Weights of a small transformer language model: vocabulary 7247.
Each number is 50 + 12 x the weight over its row's rms, rounded and kept within 0 to 99. Layers, rows and columns count from 0. The size before them is the row's rms in percent of the matrix's.

# layer 12 MLP down, 96x768, rms 0.088, rows 77-95, columns 0-127
097:27 39 41 39 39 39 56 41 58 41 45 56 40 50 53 32 64 57 39 65 55 59 61 53 51 40 45 42 49 52 62 49 46 56 44 65 56 55 52 56 45 43 65 38 58 68 40 51 63 60 52 39 53 41 48 43 51 40 44 41 65 54 80 63 57 37 54 68 25 41 59 54 66 66 53 65 49 57 71 59 73 29 44 46 65 66 28 37 51 39 53 53 71 55 61 49 24 40 51 44 62 16 69 56 56 59 42 58 51 62 39 43 49 49 56 45 53 75 46 33 33 28 57 45 71 08 51 41
100:41 36 56 66 50 64 42 65 55 47 52 64 61 50 61 49 37 79 62 72 39 49 22 58 53 66 54 52 37 34 40 81 52 52 40 53 56 35 42 45 59 60 52 69 47 47 67 53 61 17 44 61 64 50 28 56 51 28 55 47 68 42 64 57 45 57 51 80 56 42 54 36 47 47 52 59 54 64 40 52 50 80 63 62 36 49 30 65 46 51 50 42 60 70 60 68 58 50 49 62 48 29 37 54 54 58 55 61 53 60 34 52 35 63 45 46 50 24 32 62 64 34 50 09 53 49 21 55
117:52 50 50 52 40 52 40 51 58 51 47 66 42 44 42 45 50 63 73 31 48 54 21 55 49 57 81 29 49 67 65 41 55 58 36 49 53 61 47 49 44 44 49 69 50 19 56 42 42 32 46 30 56 57 65 62 50 58 32 64 53 46 78 65 55 10 51 43 74 72 73 42 61 49 58 42 44 51 50 39 45 46 49 40 62 52 34 72 52 56 60 55 45 38 33 63 10 72 57 54 59 42 73 57 43 43 59 29 40 72 40 45 58 34 36 48 51 52 63 41 35 53 42 64 57 46 29 51
104:19 34 40 57 54 57 30 31 55 52 48 50 39 48 35 44 47 46 54 52 37 39 55 53 44 57 65 53 55 42 52 53 59 71 59 48 53 53 54 38 45 55 45 39 48 46 48 40 59 50 47 54 63 32 60 60 55 38 54 47 53 61 20 56 42 41 48 52 34 67 41 66 55 52 39 60 55 59 47 55 44 28 51 17 47 62 28 61 53 49 44 43 39 72 55 69 72 57 48 63 56 50 64 61 48 52 49 69 42 26 47 68 63 51 45 59 45 33 55 45 34 60 54 53 37 61 66 50
099:80 60 42 50 62 37 57 52 42 59 47 51 49 51 55 70 60 59 52 27 42 56 51 36 39 49 47 48 66 30 20 66 38 41 37 50 54 32 56 46 54 62 77 51 43 67 38 53 48 31 42 56 49 40 28 37 50 55 55 56 56 54 57 42 42 88 65 49 68 60 54 37 22 49 46 47 52 66 38 55 37 68 64 52 50 59 39 57 38 48 45 60 49 62 59 56 70 49 43 40 70 46 52 57 61 42 46 46 39 57 72 42 48 68 48 55 44 55 52 56 31 54 43 23 62 45 52 53
093:64 53 20 50 71 41 63 43 46 57 39 37 43 51 68 68 36 55 32 52 36 34 64 53 44 47 37 35 36 53 49 41 48 65 60 32 58 61 44 61 62 42 29 36 50 84 38 47 46 30 44 53 73 60 49 50 36 63 50 62 38 64 50 25 61 49 58 21 62 46 36 51 72 67 68 46 61 57 59 47 51 52 40 44 34 30 61 64 54 48 50 55 25 47 56 37 59 52 43 35 57 48 55 70 26 42 50 52 63 34 37 53 81 46 58 48 64 58 48 47 53 43 58 29 66 58 55 52
119:57 52 36 53 38 35 48 52 50 64 50 45 50 53 44 65 50 32 40 53 43 46 84 53 52 62 41 99 43 58 43 53 45 56 71 46 13 51 44 42 35 44 50 40 56 49 57 60 66 60 57 46 49 59 52 42 51 48 50 46 58 46 39 45 47 30 65 54 29 54 52 54 50 63 48 71 44 25 47 42 46 66 60 56 52 70 63 40 52 52 57 57 35 67 59 65 40 29 47 44 48 40 43 49 62 62 43 61 54 31 44 65 44 62 53 61 57 38 53 44 61 38 62 67 58 63 56 54
099:74 65 40 37 75 66 59 34 48 40 60 49 51 66 36 84 30 48 55 40 53 44 52 35 61 46 47 65 23 59 54 44 63 45 59 49 56 51 58 66 55 50 45 40 53 54 58 50 49 50 67 57 46 56 55 57 51 61 50 37 22 51 40 60 43 57 23 41 45 50 63 52 51 42 65 64 54 69 25 59 78 51 39 60 44 70 52 53 49 42 46 62 57 21 54 63 24 54 40 52 60 51 58 54 60 51 62 53 60 43 19 43 56 28 34 50 72 53 54 29 54 62 45 58 46 61 60 61
106:46 73 58 64 62 53 63 59 64 55 33 52 40 46 58 44 71 59 59 35 34 53 53 39 45 44 53 60 37 54 31 61 59 50 41 44 45 58 51 28 45 63 55 59 43 50 47 40 62 55 45 28 47 67 67 35 60 64 30 76 60 54 65 37 53 54 49 47 57 58 53 44 65 70 26 50 43 57 22 47 69 48 64 60 62 70 38 62 46 51 52 36 54 41 47 34 68 43 45 45 48 40 42 52 57 51 42 71 46 28 53 47 55 42 49 52 54 59 57 40 40 40 38 52 59 61 31 66
101:38 32 41 49 59 25 29 48 55 46 51 37 73 51 43 62 59 76 46 67 40 41 50 64 33 61 28 64 61 36 81 37 68 47 40 43 31 58 54 63 55 33 44 45 45 54 45 49 45 30 60 45 45 35 37 26 64 55 49 52 43 41 52 54 43 59 40 55 77 45 45 53 43 48 51 66 33 45 29 48 63 46 52 33 47 59 75 57 56 50 50 55 39 73 58 58 66 43 68 67 50 45 65 49 40 48 48 34 47 61 32 59 69 34 64 51 45 52 38 63 50 44 67 40 57 60 66 44
098:34 59 64 43 56 52 50 71 62 54 42 44 58 41 62 62 58 29 31 48 76 43 44 56 38 63 29 61 54 58 48 43 40 52 48 34 71 56 51 57 46 56 47 47 58 61 58 62 24 37 67 58 49 62 84 53 47 55 47 47 27 46 55 39 38 47 38 70 58 56 50 57 51 51 40 59 59 59 48 47 61 73 69 49 51 44 57 48 48 61 45 60 58 65 55 41 40 45 48 61 43 54 42 44 45 28 48 38 63 46 41 63 56 58 67 62 28 29 63 55 66 43 35 62 10 56 65 38
098:68 49 43 45 59 44 41 55 43 47 45 50 57 40 69 26 57 51 52 59 55 37 36 44 66 39 54 38 43 17 38 26 45 51 42 53 59 46 53 52 69 27 68 33 44 60 39 44 61 48 57 45 48 50 49 45 29 56 74 55 58 40 58 47 51 65 58 55 49 44 43 46 67 43 51 48 24 52 23 25 61 51 27 51 58 27 45 54 51 51 60 41 57 48 49 58 45 44 66 33 58 63 39 55 41 44 69 40 30 39 69 42 30 45 38 59 36 43 46 48 55 35 37 34 49 16 49 60
107:58 46 66 27 43 56 50 44 58 51 34 38 37 54 55 17 39 46 55 62 59 43 53 53 56 59 47 49 60 46 39 61 54 34 49 67 57 54 57 49 48 40 59 45 37 48 51 68 43 39 60 30 71 50 40 67 53 49 45 72 54 52 60 34 54 64 51 42 55 50 45 45 42 64 45 65 68 55 64 42 35 41 28 59 37 67 31 63 32 53 44 37 55 51 44 46 47 48 70 54 59 54 42 52 59 44 51 59 51 65 52 39 55 60 50 28 70 80 46 67 53 43 49 44 42 55 50 49
098:53 57 57 68 65 62 44 48 47 56 52 34 40 37 61 43 59 51 38 80 53 39 39 51 39 11 47 56 70 64 34 67 61 42 98 56 57 52 32 64 30 35 22 29 67 56 43 42 61 73 59 51 36 53 80 49 48 54 59 59 43 56 43 61 44 37 51 63 75 52 54 40 51 39 68 62 49 72 80 39 51 73 50 52 45 27 23 56 51 58 61 43 51 21 54 52 60 39 56 36 53 32 65 59 37 70 58 57 77 31 45 61 65 41 71 60 65 60 41 51 29 69 58 69 64 55 39 38
093:32 54 34 42 58 49 64 72 41 42 40 47 54 71 55 46 46 63 50 76 52 47 50 47 32 34 40 25 75 53 38 50 46 76 40 44 40 42 31 29 52 69 50 45 37 56 53 45 26 39 55 44 46 43 62 52 50 68 60 59 48 62 41 56 47 37 69 57 35 59 53 57 51 56 39 31 46 32 49 45 26 59 54 41 27 62 51 33 38 60 45 57 49 65 62 35 51 39 58 43 78 59 36 64 47 76 51 58 48 62 41 56 47 34 40 65 58 47 45 41 62 70 58 39 48 31 29 60
102:64 64 47 43 39 29 55 49 39 61 50 65 34 49 49 48 59 53 37 38 76 69 30 50 58 83 54 36 62 66 49 28 37 64 41 56 25 46 59 40 56 59 40 41 48 72 52 34 41 41 64 41 51 53 51 56 45 60 47 55 42 36 46 53 52 59 42 62 35 54 64 50 24 40 53 31 60 58 60 44 62 42 41 40 53 22 45 77 52 76 41 54 57 65 51 34 65 46 58 58 51 39 70 47 59 50 65 33 57 41 36 52 51 50 41 54 25 60 31 39 44 60 53 53 36 40 30 44
107:41 22 49 56 57 55 57 54 31 22 53 64 53 61 44 49 64 50 50 54 46 58 49 66 37 56 44 43 43 55 42 71 50 42 38 58 57 40 43 60 76 56 56 60 57 69 45 34 50 74 49 58 42 58 67 66 58 68 41 27 63 34 63 50 54 51 40 58 45 32 66 41 41 27 47 60 58 34 59 51 44 42 52 32 43 42 50 41 66 50 57 60 63 56 51 32 31 15 35 59 59 65 33 33 59 54 65 46 52 44 63 35 69 43 37 52 52 48 41 59 36 38 60 53 65 70 30 40
098:57 48 52 44 57 62 52 53 35 60 42 46 49 57 53 56 44 27 44 36 64 65 57 57 72 30 43 29 56 30 58 24 52 69 43 30 48 64 49 60 50 56 28 38 56 62 57 37 41 45 49 41 42 41 44 49 44 55 33 58 60 57 29 47 54 57 47 59 41 69 44 36 54 55 37 77 47 33 25 45 49 57 47 50 72 61 59 46 57 52 62 63 52 39 33 36 64 38 51 35 53 33 51 39 18 33 66 50 65 27 63 53 40 35 77 71 57 56 47 43 59 53 70 34 55 67 56 20
097:60 62 56 71 41 63 38 64 57 49 70 50 44 59 55 33 55 55 58 62 47 38 46 64 40 46 54 42 51 82 37 22 62 51 36 68 64 54 59 58 71 45 61 63 59 41 48 55 51 73 40 78 31 57 78 57 44 45 52 43 58 36 48 48 45 37 07 55 52 38 60 48 57 42 37 53 56 17 60 55 68 62 58 49 45 52 24 55 51 47 50 44 46 36 47 52 45 44 50 54 46 27 56 45 45 44 63 48 41 52 23 36 47 55 46 49 45 58 66 52 51 44 50 39 52 38 62 43